Part of a small language model's weights.
Size: width 128, MLP 320 SwiGLU, 1.83M parameters.
Architecture: RMSNorm before each block, rotary positions, untied embeddings, normalized queries and keys.
Training: a variant of Adam for these matrices, 107M tokens.
Each number is 200 + 40 x the weight over its row's rms, rounded and kept within 0 to 999. Layers, rows and columns count from 0. The size before them is the row's rms in percent of the matrix's.

# layer 4 MLP gate, 320x128, rms 0.187, rows 151-169, columns 0-127
104,198,115,229,210,153,232,299,169,131,208,222,254,255,103,136,148,173,187,254,158,180,237,250,234,237,172,191,210,127,227,250,223,167,189,224,183,162,247,188,242,151,252,205,275,217,237,199,193,195,220,179,204,183,206,123,181,199,163,225,159,151,170,238,132,260,266,209,170,212,244,222,243,237,202,252,163,175,212,205,227,177,186,173,178,154,231,183,183,163,243,221,179,248,219,161,192,191,174,214,188,193,236,185,282,205,127,218,287,174,197,187,146,139,178,218,197,219,294,242,113,182,150,165,195,169,244,171,230
098,187,251,166,240,199,232,180,201,88,212,240,199,160,161,182,209,249,180,269,177,145,208,170,205,184,100,202,158,211,189,161,226,247,170,205,233,201,178,129,89,153,217,240,208,186,165,235,169,187,229,202,157,167,211,248,231,183,263,197,210,167,210,178,157,208,176,202,175,245,182,248,224,178,205,191,244,162,185,208,165,206,229,188,199,182,212,204,136,108,192,157,150,162,260,184,332,200,230,156,176,189,174,259,275,133,237,197,269,163,175,196,207,134,189,122,264,215,189,198,157,183,188,170,247,253,190,227,270
096,226,187,185,166,184,203,303,188,198,193,183,192,196,173,131,137,184,212,281,198,277,154,193,220,103,168,194,221,165,246,173,263,209,182,234,275,181,165,188,218,165,215,215,187,305,225,154,197,162,146,208,202,280,231,173,135,236,218,220,239,186,201,189,184,222,219,238,170,162,182,195,137,269,314,165,213,183,228,142,148,187,118,191,191,202,186,233,229,206,179,183,265,286,245,182,247,187,195,221,303,229,240,229,186,188,251,262,176,212,208,227,167,208,181,228,217,170,196,168,169,216,198,159,153,214,178,176,281
101,116,189,192,227,201,240,188,104,203,159,202,167,156,154,211,252,213,155,157,221,178,186,187,196,199,189,201,179,220,197,200,235,173,227,134,214,202,211,154,224,157,228,181,227,217,115,139,183,284,141,163,206,183,183,294,162,160,187,201,212,169,146,179,200,158,270,195,223,235,172,111,201,153,200,239,132,237,177,221,241,210,197,175,203,246,231,187,203,197,162,212,161,149,167,272,265,190,239,282,129,263,152,179,141,125,314,196,211,219,183,180,199,209,158,211,191,147,217,283,220,245,206,204,184,159,171,183,131
093,198,175,178,190,200,125,184,215,152,125,180,191,206,252,212,205,278,164,149,158,123,231,132,211,211,271,265,249,245,199,238,190,257,217,217,214,169,167,141,181,213,194,220,176,214,216,126,263,159,173,255,238,220,186,221,140,158,180,204,192,220,175,201,213,167,296,236,231,181,161,164,126,192,141,214,203,203,200,212,252,246,210,111,213,231,228,193,170,159,174,136,212,198,269,201,224,174,182,226,128,153,220,221,180,198,172,236,235,176,220,145,298,155,182,170,178,142,250,144,176,234,125,260,280,210,213,225,178
096,73,214,246,195,221,240,234,209,232,222,196,168,243,189,216,193,185,146,238,209,133,194,212,227,223,183,179,191,193,165,184,198,229,229,255,169,174,104,151,210,209,144,178,198,254,242,137,128,198,187,236,242,205,206,173,200,230,240,233,262,253,195,216,184,171,280,240,142,161,194,204,234,218,234,161,152,222,184,202,204,155,280,253,126,237,190,179,194,190,265,176,262,141,248,156,217,213,163,141,178,227,120,160,204,224,246,244,165,146,190,225,290,106,247,137,239,194,183,249,193,147,199,185,234,178,210,215,253
101,159,232,270,178,189,246,218,194,177,264,264,215,181,246,159,250,195,249,176,189,127,284,168,183,211,132,200,158,179,203,228,200,183,206,307,158,196,211,191,181,172,316,174,241,272,218,151,198,178,232,144,180,239,174,174,269,221,230,182,198,140,263,229,199,135,205,187,146,146,262,243,201,135,144,239,195,182,200,168,174,208,138,237,181,171,232,167,185,146,212,271,209,169,219,256,119,195,169,204,168,186,189,190,212,163,222,256,199,160,134,219,176,187,262,245,212,164,247,225,210,153,172,150,196,198,282,223,217
098,205,193,117,202,243,168,271,199,195,203,243,178,110,201,197,172,251,172,245,216,173,243,205,150,212,164,171,196,238,194,154,197,179,190,300,147,196,249,156,171,219,274,254,155,183,269,222,218,222,129,162,232,178,182,243,127,278,173,189,181,244,209,176,158,205,189,244,188,130,212,206,148,256,222,171,169,208,198,104,199,163,185,175,219,258,241,208,140,205,199,238,215,197,265,250,206,165,236,198,258,168,178,162,339,190,211,230,204,170,181,163,167,192,144,154,157,141,195,245,204,200,231,139,148,183,207,224,176
113,148,172,183,217,206,211,212,142,147,198,305,164,188,171,138,207,161,192,163,258,163,186,196,184,193,182,175,207,177,187,149,153,192,169,171,186,173,290,177,207,165,131,221,208,253,200,149,256,131,157,205,91,177,224,216,204,154,195,267,186,279,239,194,225,214,203,168,120,212,171,213,266,199,159,218,131,188,206,179,194,217,280,192,150,217,248,234,160,229,180,159,194,171,257,225,190,211,157,183,227,155,253,197,210,203,236,217,247,146,171,190,296,180,181,196,295,138,195,159,249,189,178,225,174,266,206,182,294
098,185,162,160,184,186,201,239,86,238,202,225,196,222,221,192,247,250,204,205,197,197,181,252,147,138,189,216,207,218,146,251,121,182,193,261,248,176,212,159,221,181,214,61,153,251,223,181,215,208,178,140,181,196,229,164,244,230,221,247,208,229,164,175,173,223,197,190,141,175,186,201,228,196,190,244,199,178,126,91,195,175,177,285,214,203,226,158,199,171,172,243,247,252,167,232,224,263,172,134,224,148,289,178,229,212,204,200,154,207,147,206,159,163,154,215,287,182,220,205,217,167,184,146,114,237,252,169,188
097,165,228,270,187,172,275,188,218,226,197,246,206,252,216,208,263,166,239,224,189,181,180,221,207,177,197,215,166,261,183,266,252,286,167,197,276,217,180,189,212,165,181,230,223,185,179,168,202,193,215,185,176,207,238,269,252,203,235,190,263,235,127,202,131,202,215,153,173,213,195,222,276,223,235,283,154,195,181,163,89,94,233,201,133,184,210,152,216,171,261,214,135,202,282,181,153,175,217,276,227,180,131,182,134,160,213,257,211,218,180,182,254,155,177,209,213,172,176,205,262,213,152,187,183,133,248,175,191
101,247,197,233,221,199,218,216,200,275,252,197,182,125,237,230,223,212,209,182,190,185,239,215,197,190,233,180,222,152,106,226,278,190,170,186,208,222,140,196,228,163,206,202,185,231,226,229,239,187,186,207,252,190,317,259,217,225,175,179,301,172,200,184,301,194,208,246,227,170,206,206,186,125,190,196,206,180,248,200,236,240,194,256,121,157,90,200,235,134,134,239,174,246,200,218,219,255,227,184,184,236,243,141,150,263,161,213,259,174,202,273,177,271,177,207,194,182,264,224,207,166,155,201,222,130,148,190,220
102,238,230,211,194,223,165,280,191,203,153,232,203,215,226,204,169,161,187,218,162,226,172,214,162,186,225,171,106,200,126,141,162,178,307,146,177,183,154,188,192,127,236,124,254,180,207,233,237,204,177,100,223,229,198,207,106,205,214,183,171,139,193,201,176,53,187,232,161,149,173,162,204,127,221,185,246,177,186,174,160,194,146,245,242,258,227,176,198,186,200,252,216,222,175,219,154,180,137,189,208,226,217,154,152,210,240,208,209,143,157,177,165,128,245,215,221,166,247,212,205,185,202,230,184,166,284,179,191
095,198,210,218,239,210,296,179,116,213,144,240,169,261,252,210,138,222,230,172,244,282,227,141,209,225,233,112,144,222,188,158,167,208,222,111,140,192,281,154,228,241,226,248,246,275,216,194,261,205,194,128,199,222,228,149,200,241,160,190,263,132,221,187,157,183,185,183,177,176,215,180,216,219,191,231,240,143,181,183,197,226,203,109,179,161,247,193,145,173,203,225,188,219,218,120,181,171,172,153,214,207,165,253,145,125,221,180,159,163,163,217,126,181,263,159,210,195,236,215,157,193,182,208,190,244,214,174,237
102,138,176,154,221,284,181,237,176,212,183,246,145,326,221,211,243,161,138,184,161,212,285,220,219,196,210,229,197,263,152,233,188,226,175,181,163,250,147,202,161,287,254,189,167,238,199,199,192,200,162,193,242,228,195,225,160,130,111,228,185,222,237,171,213,187,189,200,217,210,282,236,259,182,133,246,159,242,199,209,200,178,246,214,223,170,282,183,261,170,268,242,165,217,205,240,173,160,167,119,184,149,238,208,278,230,224,206,171,191,163,194,220,205,239,185,269,159,211,227,200,234,205,155,212,252,269,240,174
100,136,178,194,191,196,200,174,211,160,89,265,165,231,155,256,235,196,165,215,215,161,156,159,187,178,252,210,172,240,173,191,213,192,212,197,157,183,208,127,169,191,145,213,264,153,269,208,245,195,197,237,151,185,188,210,162,186,213,248,235,264,288,154,227,186,193,228,168,193,253,281,180,135,146,230,206,219,186,240,133,210,157,238,202,189,283,150,179,242,232,205,176,183,173,196,177,195,198,208,122,227,137,223,224,177,182,253,197,188,231,174,240,178,158,176,310,95,161,228,232,297,213,221,153,245,198,182,241
103,248,236,178,141,223,219,274,182,229,206,146,165,212,206,193,176,205,175,205,203,118,231,212,179,218,201,168,209,186,260,183,196,210,256,173,309,161,175,197,208,220,199,226,274,239,233,206,210,158,232,217,264,233,192,226,209,204,143,198,183,161,200,148,89,199,224,177,142,190,250,173,260,207,121,169,168,240,227,154,171,168,161,181,252,227,299,265,189,210,276,201,246,147,173,204,230,188,221,164,158,268,262,166,225,204,175,264,221,203,259,176,177,140,162,144,213,227,227,199,193,282,187,138,230,134,240,233,142
098,208,209,183,148,274,169,164,206,213,216,205,253,198,228,226,170,190,202,197,191,243,192,235,278,193,147,176,202,280,231,194,160,163,198,243,307,185,197,88,196,231,228,172,148,257,190,224,148,189,193,175,199,243,246,220,218,216,305,200,256,96,170,214,191,163,149,228,170,254,200,131,131,281,201,139,248,193,239,198,131,145,218,179,199,189,195,261,115,209,155,220,203,218,197,227,207,157,211,212,226,247,119,226,226,184,176,205,201,179,210,157,203,181,227,145,165,228,206,211,287,210,176,194,182,275,234,212,164
096,142,188,232,197,217,241,215,179,75,174,189,200,280,173,204,172,196,228,219,198,206,157,246,249,142,205,138,260,225,152,178,188,252,160,272,242,171,278,154,205,200,205,195,250,189,158,199,240,222,260,144,189,148,200,159,165,211,196,278,216,187,199,222,200,218,172,233,222,278,207,129,251,93,201,232,229,208,142,268,197,233,174,161,215,192,125,270,241,148,185,167,205,217,168,176,193,165,233,110,172,183,169,245,250,198,246,140,184,182,221,135,203,194,240,182,167,151,222,188,211,137,252,220,225,223,249,210,177
# layer 4 MLP up, 320x128, rms 0.18, rows 151-168, columns 0-127
102,240,184,209,156,255,216,173,252,196,174,115,214,205,115,155,154,211,240,251,200,239,179,192,146,167,199,113,240,149,247,196,221,216,199,192,221,187,243,218,185,171,168,184,267,224,234,213,165,214,126,203,256,214,184,130,259,176,169,219,237,270,186,178,138,200,260,223,165,187,214,230,195,268,161,167,186,200,221,281,190,184,211,203,197,243,269,238,270,230,292,240,258,187,220,201,206,214,186,191,265,151,186,112,199,228,206,250,195,197,236,200,249,151,69,250,201,220,228,164,184,246,205,209,201,224,126,208,160
099,194,201,197,240,182,297,195,207,132,260,219,202,172,232,208,226,168,209,253,200,178,247,135,228,226,153,245,215,230,156,188,203,135,170,185,208,246,146,177,117,166,166,245,190,213,156,317,165,189,173,176,100,134,201,242,223,198,277,192,189,233,241,181,164,171,176,263,223,237,225,217,224,179,210,201,231,193,145,180,252,221,207,270,228,242,196,215,189,180,147,208,243,199,184,251,260,216,223,155,176,148,202,281,237,173,205,211,256,206,203,220,255,211,193,161,296,196,120,193,218,232,206,140,229,257,233,295,193
096,168,254,168,155,262,176,144,171,178,138,192,218,92,108,214,237,186,144,181,245,230,161,197,173,238,223,157,177,152,140,184,188,129,158,162,192,173,183,172,192,228,179,241,171,132,151,235,248,184,200,190,200,166,226,158,241,217,192,208,181,196,132,115,242,201,124,172,217,255,174,122,177,176,258,221,89,189,159,225,196,235,257,163,193,215,216,202,196,204,217,230,182,215,166,220,228,196,216,207,208,131,179,181,215,243,169,102,210,197,250,122,175,194,206,164,176,133,164,273,241,158,249,216,189,235,189,156,161
105,134,226,162,234,256,180,169,151,181,218,273,202,250,216,236,232,164,209,213,198,214,185,238,255,175,232,171,167,218,237,144,207,232,314,242,130,194,190,196,178,166,164,189,152,203,217,196,131,209,157,205,231,154,210,293,228,116,159,160,186,233,195,118,188,174,198,208,168,208,157,192,176,219,269,170,174,133,171,208,159,214,297,217,247,261,157,158,174,176,213,239,199,197,169,249,271,240,225,211,114,197,132,167,178,147,153,211,246,285,232,172,162,159,160,218,205,276,217,233,215,184,169,221,182,233,222,153,196
097,202,221,258,251,214,161,181,183,160,200,186,190,270,267,143,237,168,231,251,299,176,246,206,243,208,195,215,196,119,215,186,203,231,211,146,161,183,241,169,76,152,206,208,223,170,210,179,191,162,222,229,132,194,214,85,191,155,256,220,229,157,257,165,248,211,174,214,196,216,132,210,205,203,200,192,149,183,191,202,189,173,185,195,141,159,147,228,227,244,114,259,195,140,189,187,235,211,241,178,231,201,203,179,201,153,258,182,222,247,209,177,210,174,154,164,136,233,134,125,287,127,212,249,243,212,217,237,183
078,225,166,152,230,201,132,212,163,169,218,180,233,160,232,202,189,236,253,172,194,238,167,206,203,88,229,150,192,213,241,252,214,213,193,206,254,165,256,201,202,143,320,190,223,206,183,176,293,177,225,194,208,223,247,222,164,130,165,172,206,82,200,168,205,190,161,174,195,171,194,198,177,183,207,165,222,165,153,209,197,221,134,120,217,154,220,260,177,212,144,180,142,261,232,182,199,203,175,320,231,199,223,184,206,145,159,194,227,210,280,181,131,193,146,235,125,171,193,165,215,280,194,204,257,223,210,197,171
097,218,169,189,206,251,119,213,234,184,275,161,206,259,264,188,247,176,210,131,189,185,174,209,227,204,165,173,174,197,236,246,180,152,244,165,237,193,159,188,260,148,190,133,158,171,241,191,161,211,233,178,208,208,225,141,149,275,248,211,222,212,138,250,160,243,244,169,259,287,198,172,231,184,165,128,158,233,186,163,238,202,201,191,193,265,153,183,218,194,92,231,213,218,222,138,209,144,246,197,233,210,202,245,203,256,300,168,199,215,179,203,141,199,227,188,180,190,209,71,223,232,222,199,219,173,200,252,127
098,120,179,230,270,232,205,243,184,221,263,237,167,167,230,228,257,183,193,234,130,209,196,168,219,189,209,214,171,175,178,216,173,224,191,279,110,277,199,203,192,162,214,200,204,201,190,189,217,132,239,187,172,166,137,228,218,221,162,201,204,280,248,197,205,197,165,177,166,156,221,250,338,221,200,198,253,188,228,274,203,183,147,204,162,156,198,178,213,181,195,269,251,262,244,165,234,274,177,225,179,224,220,179,147,217,225,256,257,201,220,210,285,183,267,259,289,235,149,166,194,137,181,200,155,156,153,202,230
100,191,202,178,174,274,192,279,242,181,156,212,212,193,212,202,166,190,184,222,174,229,147,183,250,188,130,217,207,159,288,223,209,205,203,180,172,183,200,274,167,146,202,167,187,196,194,238,215,213,177,163,248,198,271,200,297,196,195,122,226,213,179,158,180,212,231,233,185,128,235,268,198,173,240,135,230,139,172,199,144,312,236,205,194,196,207,238,183,184,230,146,232,186,247,249,154,197,189,133,284,107,159,175,158,196,184,188,158,189,193,146,175,168,213,183,231,98,184,187,311,126,232,216,186,227,191,204,209
104,230,217,161,134,230,184,217,227,215,236,279,176,181,187,216,269,187,205,155,199,200,212,191,143,276,207,236,195,153,178,223,212,228,145,135,237,228,154,216,201,244,244,221,165,203,207,228,144,185,171,285,267,157,177,231,326,204,205,270,208,187,184,192,191,199,157,227,181,152,283,183,245,277,210,148,250,198,182,276,128,248,208,213,183,203,205,272,213,177,177,212,112,252,220,163,194,256,147,277,183,254,178,208,237,244,206,279,185,229,195,210,236,181,152,212,188,183,177,204,227,183,164,253,233,207,197,268,133
094,163,188,259,169,182,224,204,154,169,216,247,212,126,193,159,148,119,144,231,150,232,214,91,195,128,163,297,113,198,183,183,122,188,214,237,284,169,234,217,171,176,208,186,176,122,148,180,206,210,219,199,189,284,220,261,197,131,261,180,179,237,212,222,197,211,183,178,212,191,214,199,190,258,244,283,140,208,192,209,96,204,157,203,198,154,206,138,185,209,242,201,157,160,246,184,162,164,188,229,216,255,134,186,152,166,203,229,259,197,233,172,208,225,223,155,218,240,194,176,231,227,243,184,144,210,223,183,231
099,217,198,203,163,207,209,254,218,252,225,167,198,151,189,190,223,251,218,156,202,190,202,162,218,224,213,204,219,169,181,177,260,252,166,244,209,227,180,119,174,233,239,209,221,209,195,235,200,180,175,268,152,204,407,234,151,230,241,204,277,200,201,283,213,122,181,208,207,207,201,204,141,251,200,228,217,194,255,198,195,189,166,120,64,166,167,197,203,188,197,212,210,221,209,243,230,226,200,194,199,262,200,181,188,224,218,238,237,236,192,218,219,200,185,251,141,226,249,115,173,214,230,263,255,212,139,182,214
103,181,105,258,127,222,180,229,206,192,217,165,142,202,182,265,256,223,208,161,241,229,147,192,173,174,208,161,187,199,173,236,183,141,173,227,179,232,243,181,177,177,257,226,191,222,226,243,178,215,163,257,186,211,209,257,307,214,182,201,211,239,229,121,189,201,161,160,226,164,263,203,155,233,211,139,192,88,143,311,194,194,301,201,186,209,265,238,211,242,229,191,247,181,187,241,200,257,237,189,218,186,232,272,160,199,167,171,160,243,289,212,151,201,176,199,236,172,196,178,222,246,232,240,191,118,214,189,164
090,236,203,234,256,174,196,227,218,224,257,215,202,159,275,168,190,209,237,206,138,197,141,274,250,194,206,214,186,166,146,173,192,196,196,272,188,231,226,202,171,167,228,211,250,229,267,204,196,149,268,244,201,175,183,196,168,191,238,231,209,306,137,254,191,143,174,192,202,200,167,259,188,172,162,305,175,217,195,169,230,168,194,207,180,271,162,235,185,178,244,213,221,146,240,201,192,199,186,313,238,212,122,123,224,183,168,201,289,175,273,218,186,188,148,208,161,224,181,183,236,211,187,173,231,108,147,106,203
102,145,215,140,216,213,171,253,227,240,197,218,111,237,180,168,152,161,200,219,210,95,196,289,181,205,165,218,257,222,212,152,193,197,195,221,253,225,167,184,240,229,265,210,159,145,230,209,185,231,155,213,277,186,154,177,180,217,166,248,161,256,153,137,193,220,254,177,174,192,166,230,215,206,172,190,213,213,209,139,188,137,93,210,212,176,187,134,259,274,200,195,229,278,230,201,163,196,213,249,248,103,258,223,234,211,234,196,141,194,209,235,203,214,157,224,209,150,227,248,149,273,211,116,229,179,183,148,220
097,223,173,121,213,186,187,164,186,203,170,137,234,162,176,175,136,238,190,151,268,171,190,244,165,206,154,184,229,181,225,197,153,245,214,241,120,131,139,175,231,178,186,246,165,200,184,192,212,202,181,226,215,169,216,230,184,188,145,209,177,242,154,162,201,193,205,216,190,206,79,181,177,234,187,139,181,233,174,40,226,182,210,154,139,240,243,211,190,170,212,182,216,122,230,184,206,180,211,246,208,234,203,155,169,282,122,182,131,223,176,252,186,192,151,174,234,148,180,188,298,246,237,209,183,229,130,210,248
098,145,238,236,277,157,204,208,190,230,197,218,187,288,128,183,246,188,197,234,187,122,183,203,269,222,135,183,182,220,193,253,291,267,160,200,203,244,181,193,238,325,220,231,182,185,226,241,204,235,139,191,241,153,202,199,257,218,215,216,222,212,108,186,215,247,214,212,205,267,217,169,206,270,210,219,191,196,155,180,252,159,232,141,200,209,170,170,202,268,131,186,151,208,250,193,234,274,258,207,137,162,131,266,168,243,203,206,153,240,176,230,177,223,244,200,157,217,208,181,236,155,189,255,259,163,214,232,195
099,253,110,200,190,105,214,192,168,196,214,174,277,235,248,194,192,153,204,196,200,209,148,180,250,168,205,212,211,145,231,244,223,240,261,141,211,132,164,232,259,206,220,216,169,183,167,137,178,233,194,215,129,204,188,242,223,184,169,191,170,235,205,240,137,195,217,168,238,239,243,181,195,167,280,68,180,196,221,261,207,237,169,153,174,129,197,153,289,282,168,145,243,264,179,150,189,261,209,159,210,186,225,177,185,193,182,251,146,202,227,253,198,222,258,198,197,152,164,184,199,208,154,202,222,237,233,245,271
# layer 4 MLP down (transposed), 320x128, rms 0.177, rows 151-168, columns 0-127
102,162,191,129,264,140,172,138,174,176,224,184,179,167,233,191,166,182,198,224,188,195,170,161,203,133,225,249,137,193,255,183,258,211,220,187,200,288,217,189,174,197,195,157,196,156,154,156,204,179,190,247,129,191,173,216,212,87,231,233,214,162,185,211,209,208,123,141,97,173,197,175,192,186,182,169,260,250,187,249,251,245,151,153,146,168,231,253,187,223,251,219,210,129,236,154,132,170,211,189,170,199,267,221,174,208,135,186,168,276,191,227,173,316,210,207,193,172,168,192,198,223,259,188,263,189,237,172,144
098,207,147,200,239,227,242,216,181,177,178,189,166,239,191,188,220,221,174,273,187,237,161,134,271,265,187,162,273,155,204,256,232,227,246,172,165,206,189,294,208,209,194,245,238,169,174,201,151,197,233,223,240,192,223,180,168,207,186,190,232,229,238,171,233,184,173,186,211,228,240,239,185,197,134,197,115,220,251,162,282,209,131,226,326,208,162,196,231,250,201,129,193,194,199,162,185,264,271,205,253,233,167,191,197,117,148,136,163,243,186,258,123,259,206,273,168,213,137,178,191,212,214,225,221,221,139,156,217
098,222,246,176,185,209,197,277,152,222,192,185,318,201,152,156,111,166,161,228,150,219,221,185,187,164,138,184,199,180,246,206,214,183,205,186,194,166,242,205,221,158,177,164,209,211,199,168,207,233,151,73,201,200,159,221,188,194,181,184,165,137,187,206,226,187,209,171,235,181,181,200,234,170,224,201,238,164,196,197,237,190,131,179,240,225,263,124,206,231,126,230,151,191,260,210,118,145,147,132,205,238,211,138,176,173,199,226,179,203,143,111,185,262,200,136,226,224,158,249,230,236,211,132,228,193,125,162,291
104,189,240,177,247,187,231,253,237,162,177,235,181,209,211,204,280,193,211,169,165,186,158,187,225,183,224,216,108,168,261,128,207,204,179,144,217,245,206,119,184,128,222,198,188,155,83,194,207,194,244,182,184,230,128,286,240,209,172,181,250,216,188,140,292,221,195,208,224,198,188,262,285,232,253,242,244,233,216,226,203,240,219,132,325,254,211,171,223,201,198,200,168,207,196,235,143,228,194,189,234,198,195,168,159,125,178,225,199,259,201,228,151,179,132,235,210,167,216,248,206,217,205,174,182,125,202,172,158
099,169,227,219,189,213,164,177,222,171,134,132,198,289,156,169,251,211,175,267,275,158,161,181,207,217,202,188,181,190,217,238,223,213,257,200,232,127,241,247,173,192,139,294,165,131,177,109,163,221,288,241,208,187,206,161,165,194,139,218,228,204,212,185,257,279,198,151,168,249,201,279,212,185,176,152,252,176,199,223,188,212,183,169,114,143,126,160,206,233,262,240,241,217,181,176,225,236,185,242,224,220,217,194,208,223,261,226,250,211,247,313,173,203,195,183,214,226,246,216,219,157,187,221,194,224,189,141,169
088,127,118,176,262,192,188,199,139,144,198,206,243,195,196,257,189,148,266,151,226,164,143,233,137,117,214,221,222,193,192,231,291,155,250,243,193,210,166,190,151,142,217,169,163,216,273,208,263,158,143,204,235,264,184,151,192,138,225,207,216,79,235,199,199,204,166,200,221,148,271,199,200,226,211,167,194,167,123,226,211,241,236,156,100,161,166,195,149,190,180,194,192,186,248,172,156,201,210,220,199,188,177,199,120,182,200,183,194,213,242,177,228,151,146,202,120,232,200,210,174,235,260,156,183,216,201,237,226
097,238,220,245,183,202,186,236,216,180,199,207,242,163,181,217,178,213,98,188,231,171,193,232,237,236,187,250,138,199,199,191,233,228,237,225,203,176,216,203,152,199,225,190,205,245,224,229,226,201,269,173,273,142,194,197,124,206,211,184,107,127,241,136,237,252,163,177,193,128,202,140,187,176,186,285,220,244,201,189,207,203,103,172,169,245,230,282,232,199,148,147,201,151,257,155,123,203,167,148,218,234,201,233,196,192,292,233,203,244,255,123,213,210,230,197,238,189,232,244,194,256,121,179,269,228,257,232,224
101,202,200,172,154,251,163,156,291,122,205,245,147,244,170,176,185,235,244,127,187,187,184,251,264,229,240,201,219,233,154,157,233,165,201,234,146,214,231,240,153,203,222,190,262,149,202,189,209,200,238,184,214,214,296,188,203,210,217,195,244,192,212,220,267,169,186,130,196,227,305,216,217,192,198,195,202,143,179,207,204,190,189,153,67,133,186,218,219,212,210,149,190,205,146,222,227,239,254,177,150,134,207,160,234,266,266,232,135,201,205,168,239,163,230,174,152,181,269,151,223,134,193,172,256,236,166,167,181
106,217,272,153,229,215,207,106,211,184,246,193,190,156,175,176,151,212,193,199,142,241,228,192,221,299,188,227,187,220,113,175,154,143,198,111,225,182,214,215,189,177,196,164,181,255,163,247,255,191,219,188,203,219,168,178,132,301,147,165,206,188,204,237,229,146,128,164,153,164,170,154,242,172,234,220,289,185,230,184,234,224,177,194,99,223,218,170,216,176,178,143,200,155,218,177,215,199,189,171,261,219,211,189,276,179,195,115,213,231,175,166,161,183,194,191,221,230,242,210,151,147,168,290,157,285,198,214,230
104,225,182,199,166,118,210,192,177,277,289,173,209,190,215,210,162,223,207,219,163,156,176,203,201,215,263,192,186,219,210,222,206,231,192,270,242,263,189,188,198,212,288,209,200,149,187,203,165,171,260,231,282,193,205,232,118,131,215,248,164,234,162,233,235,214,193,279,211,173,305,124,172,158,254,161,257,152,158,198,174,204,261,229,163,224,256,217,259,191,279,242,205,183,291,176,213,146,215,209,143,133,181,172,183,236,222,240,161,200,149,238,214,203,173,234,264,226,128,191,210,158,206,220,251,149,208,196,189
093,219,210,147,211,192,267,148,203,207,194,204,179,270,233,167,156,159,229,165,195,223,202,184,187,196,106,216,220,162,164,276,169,196,108,267,244,212,202,266,185,187,103,202,201,217,182,191,178,214,211,150,220,188,247,213,198,163,200,203,291,244,185,260,175,208,142,207,284,218,173,135,213,217,273,305,244,175,249,135,198,180,151,238,196,183,219,251,220,172,216,237,160,247,276,147,140,212,193,148,163,216,208,211,194,189,156,175,229,234,144,279,226,149,172,170,209,156,140,170,226,212,236,230,252,164,194,247,166
101,184,202,186,198,235,219,187,174,115,204,232,176,234,201,229,165,172,204,219,184,232,194,214,186,217,187,173,222,264,233,198,148,203,211,199,220,191,242,230,207,185,161,159,230,193,224,227,196,211,178,176,201,195,22,145,207,182,159,214,138,211,180,200,183,189,259,184,226,177,171,168,228,187,182,205,173,227,163,210,181,181,226,150,446,204,252,127,201,236,181,192,192,187,197,163,147,182,193,182,207,185,156,193,230,146,211,137,151,198,188,157,215,148,249,214,220,198,151,185,209,183,221,145,146,235,234,247,213
105,154,176,235,263,214,213,183,239,268,158,182,239,182,208,185,206,192,245,187,261,205,241,163,191,203,222,185,190,193,235,209,197,198,111,158,185,158,160,153,237,198,221,193,159,191,217,165,204,243,205,289,178,212,238,236,217,135,150,148,173,197,212,157,185,242,160,205,242,169,94,195,159,275,214,129,275,179,146,165,208,294,183,198,58,170,230,259,265,149,218,223,232,219,228,134,263,223,199,222,222,249,214,204,155,254,177,173,128,235,256,200,153,254,203,172,195,136,195,215,176,211,222,192,214,155,197,203,160
091,155,204,159,219,204,297,173,272,150,195,151,207,225,242,213,194,216,208,152,145,216,175,248,182,159,271,280,230,139,242,220,166,195,212,202,167,228,242,122,187,135,253,186,225,158,141,97,189,191,221,227,121,116,116,164,192,182,195,208,165,196,210,161,210,262,208,189,220,211,239,211,248,154,150,243,240,236,215,197,238,165,191,156,257,193,234,179,251,261,267,207,208,194,216,280,231,142,208,284,201,243,218,213,235,219,279,162,154,196,243,173,225,205,168,204,198,247,199,240,226,163,202,184,189,183,276,203,223
097,161,253,224,211,239,184,196,193,225,204,115,186,221,193,245,133,234,223,233,168,268,245,226,203,188,201,260,215,264,174,143,267,231,201,259,198,194,180,177,196,201,194,227,180,252,255,202,191,202,203,243,183,176,182,209,241,250,217,213,204,219,220,187,216,224,218,154,193,209,202,154,190,191,225,263,219,228,167,165,238,157,204,205,423,193,191,252,173,208,208,227,148,298,206,177,239,234,241,211,213,301,211,159,210,148,243,103,253,199,207,211,170,219,159,207,182,235,155,199,174,212,225,175,196,241,268,198,164
098,260,212,161,159,195,178,236,211,210,184,276,268,174,211,228,242,157,220,231,221,194,207,181,186,217,247,160,200,290,188,211,223,167,254,180,159,122,249,194,190,170,137,259,166,166,188,180,179,146,197,203,271,188,173,187,194,191,185,239,218,241,210,214,223,180,255,167,222,208,222,239,276,251,191,213,175,220,206,145,241,210,142,69,230,239,193,148,128,235,155,154,165,231,179,264,159,250,202,244,148,282,166,232,129,180,195,212,282,234,204,272,160,131,190,145,246,212,204,194,268,273,198,183,204,229,231,197,195
099,178,210,152,217,157,258,191,170,223,218,228,104,229,180,221,178,197,177,182,283,189,249,158,226,212,165,234,151,176,190,201,225,238,231,219,226,185,160,216,208,196,170,221,262,267,226,131,142,262,200,182,131,134,126,152,197,245,252,210,116,148,215,208,221,196,183,270,192,214,141,195,218,144,167,244,159,162,183,213,178,204,207,219,79,187,199,244,219,151,190,168,199,177,230,223,317,225,149,230,177,120,257,189,214,207,260,225,172,251,215,171,203,164,208,211,153,214,191,223,244,263,212,249,217,213,272,176,264
101,177,189,226,169,115,157,245,208,151,228,185,148,194,213,188,164,242,155,233,180,168,192,261,211,251,169,131,203,192,193,130,262,110,260,199,218,214,171,162,142,244,188,195,196,113,103,159,262,188,178,200,125,189,257,232,200,182,162,247,273,195,215,206,243,234,225,169,200,197,156,207,150,230,229,188,202,188,194,218,158,189,201,162,61,184,248,195,238,165,102,202,187,251,234,149,167,220,177,155,217,165,163,206,192,228,249,235,182,147,180,232,180,190,168,165,198,149,198,186,161,187,210,159,217,164,293,218,247